python train.py --n_layer=12 --vocab_size=8192 --positions="learned" --qk_norm=false --attn_scale=0.125 --schedule="wsd" --seq_len=128 --dataset="wikipedia_en"
Each number is 500 + 50 x the weight over the matrix's rms, rounded and kept within 0 to 999. Layers, rows and columns count from 0. Numbers have three digits each.

# down: layer 9 MLP down (transposed), 512x128, rms 0.0764, rows 425-435, columns 0-127
# up: layer 9 MLP up, 512x128, rms 0.0768, rows 426-435, columns 0-127
down425:556544493488529585410600551454428589481571444499509458510393477478500468529488432463439495537513503507461483472524467401525538545502491529566439478459542531470533517532547537396455490427440524485485524517488544506533436476580595527482565494521502461442462490355527592540455533583507424459452677455497533490564483466443529446490462486451446465494518554465513443558518540600447493568488
up426:501516513543481481533488578548550509429466517430475535583510507524616604470559488424448552550518453489443530426504512580514516424482413453498471462534496478476410493482495393525490506532562528426560505500590498568485461463446507482593572504476452513514403496563618475554398468472490570473527455468465451550414491515480543550437521493406494500448513539540486449548564494399477560485416
down426:506419536475478470539567512478386358478563500440585475504526395484455394475478503470487476545525471508513542470494531499482500491521644525512485448458565504551501439500407454371558478476494460544465616401469578419508532557482522493437386561509507504484565431596482522514516420393526510586569425474514472491478424452560503519552511436494525484511528472536472529524522473507477502466497
up427:472464457425524431514470490399401390480536508545490573470551549552582564510421507447430498456501478601557533599530430471462548538462489533535477431522503474460647505399499513400532450498431458456522493581553565428457430517482504498515487465485417616522524539608494458496544461509447537547480536540437524444536459350431474529563521420511608433480515554505562515456445578455468511574582
down427:509380520562417517460475389535587551404524465563407523475502489515458580488493593533537457468499523397405491532563568456534521504415470412490391569443577454498420446470639456586445588530529559522452560471479519494540472467522575499473515442509572482596404581499597549478545519537531521425571542453373460505560604508608566504484517568614479483486443499544532492433497463523525532519477
up428:530526432453504504496482477603487480566554525493470509460538543573483468472508407491385547443426553528501631454524406548508480453447494570566561513460502505488503547497496472479520512544474527484435528436556500502428530454536473509437487445431426494459486652534452426582417540539557606439511415491659565408540564538513470506514515435476548534602433437510556504536489534521497509470396
down428:380514493556596414445534556533440401519533451569462510532444548560505527518438537513536518442520392530546568529552464501439466576494505457514488563576471551467498469458504527517477543557420484510501468520485449474433594524370578530449488462522449543467561543517586450531514496458481462621490482557484559460507457588500530393420477567575548515494536423518599486541486494360469418381412
up429:502490487467537544453459402507466514549449560488504441549505475507537531504520451513435509550612570524483485498498495533518468457507552530547538477534479554455521515453452427542457508546482463518462440438464373483502518522585547465378489493560520587588461475525494528453441576455468522493470457503505552453456452471551473483521529400451502474467438596514564451500468454533462481454507
down429:550531541461518521510556517443488489493529473527490441528583581482525475519414517498467525515404430496549527417527517474486499588525537561545487457451496552547452440491460556513551562456461493538478562505499555490546495512409485469524515517485458495422562448480520481561502490572433544560566527543487493582489521507504391495472522535446473480545498567507427507492521510523527468512436
up430:520480506598483459611456531491487441470572448528517543579549492495498464541564571429440470477440527511473535316483605446481460578494467484470581457510451584440472526458532468472489499494525481538506560441515455450499549505464407539587512481487526499457474587533518610497510435486546535548512507494523469483643459472437529555508487494400459581567483377406519489520571569482606532484520
down430:596553561409479444542430471421416519559560413491542523498607471496418401524551461499525488423573473523587617514551423540541495518563437538398528444619486492608454458515512619428429559519486467521457487471457461540540485472462510531532530523417550452493508487490569481461491530433488467560485521475500540475437544545551375474560450480462532360474535434515444518525489474472513587449555
up431:486545532558511519549584525466534542450504464459435540477560460583509560497468527518515537541440420524566494556560551485460540518545476432574432426496455481432482494445518530453473484413519611560465475507553510516506550471585480565463520505551493514471474551458546509516449502526534467490475386407515552378489590406471419494503611473471533464495431611531551486557504526534373408517499
down431:570484486434500555443503524449437434511498502517575459519539647510534537552464602442450509431422550506486438515540456532522411542521488479437512479485468526384566450422529440470416554494554574538561465541599504506463482513458538476429544465413466577520450504446507451553474444440558586484511573516428602469394435595451486467544422520491475397457513417446461566454531476478549537421508
up432:566566486589603458557567529424568506490531492467502485535446502516499527573548491559490462484511456517448544451480487533556541491590443442519469442460510456504657597494489546547450457426427520455555420537427450439526477469495404382508399510512508503473462543535513392444514490485524489591529487494439526523610450554551419489465531469513438576512403444479473489525512540561456452456474
down432:567442490550454519568618518479460482466448533468492477406617478467508524559474470574521433484530464512463516522477554512635527559467579448485492483446537443477545503539538468460582486491480512539527485520506498506492486533415493432598485532464506516518511422488446473503490501545545537587522451484502527562417543490552475413520512488568522604394476458487417514470502503395538520555480
up433:478436531470453534514393475487431537486440469549551475504472416502479495493539539358546542494484578490618561525457453559496423525584492516598551518400537555502494503544472494512532442477416563507469471488608469530452471476555558500450499504526394511437439437429454521548471524450535485545418595440539458525523572500434495437503548510479446546491453562475470448469432580523531502582541
down433:601544469512566547465515465538447421383482520543475409483514611461482457531487479478501552545489389412434468585497548521516585426442468502451513463502528492403487417426518536572426533536488491450525435522533509387449481528399603597491473490530482483412477534508520453449543469553472464489434452456416453508479496571542535588501482457467442485500433457506562613492617506536530445512548
up434:492564387419582476487498456478521475481436454509524594463525485514470521487488598506522523532565468474476429516499529453466531447490453518467593579471432579423472564465495554556531473452483551514436457448557642575495566562442512524557526499550520514579483548511469468492506511569413586466499415450561599482491516502360459566574443545490516471481486471466519516512518464525504418519490
down434:558578479486473363512562575514429486442468588494534512556511611468451567407501452431491475523445504503552408472404459462511514469463515492499481513585512479393533477503535474516524442556538590524441486553558464499535542441516616471543487508567473603482495566454432431553580418531504456474503496437436572526516534437527462532509515462432504527492404497401562571435492476561419506416412
up435:509487596526599432540519547514502555546471574524598408483533552536516467410488507479464525514458511538505498508464528522499464570473444512572517456499413486459614467465539478563477512521406414540499569509541556473431522419430526451523460435540437541438514478415461442532537505551472552552520508459529524522458465495494569545569427422485533522488413432450450532546525516467497446477498
down435:582413439466604545456558526491520475568485553443428509475511542517569527547507551551529383492495493481509610517551541528471540464534467467440495557434526589558500499534481459514542494458557492479513436481436474515503489450512485481472550515590448484530549394522537403466538529461560495442532535495533501529541484497529503497533464480512417468549411514532454495451431400437458481535517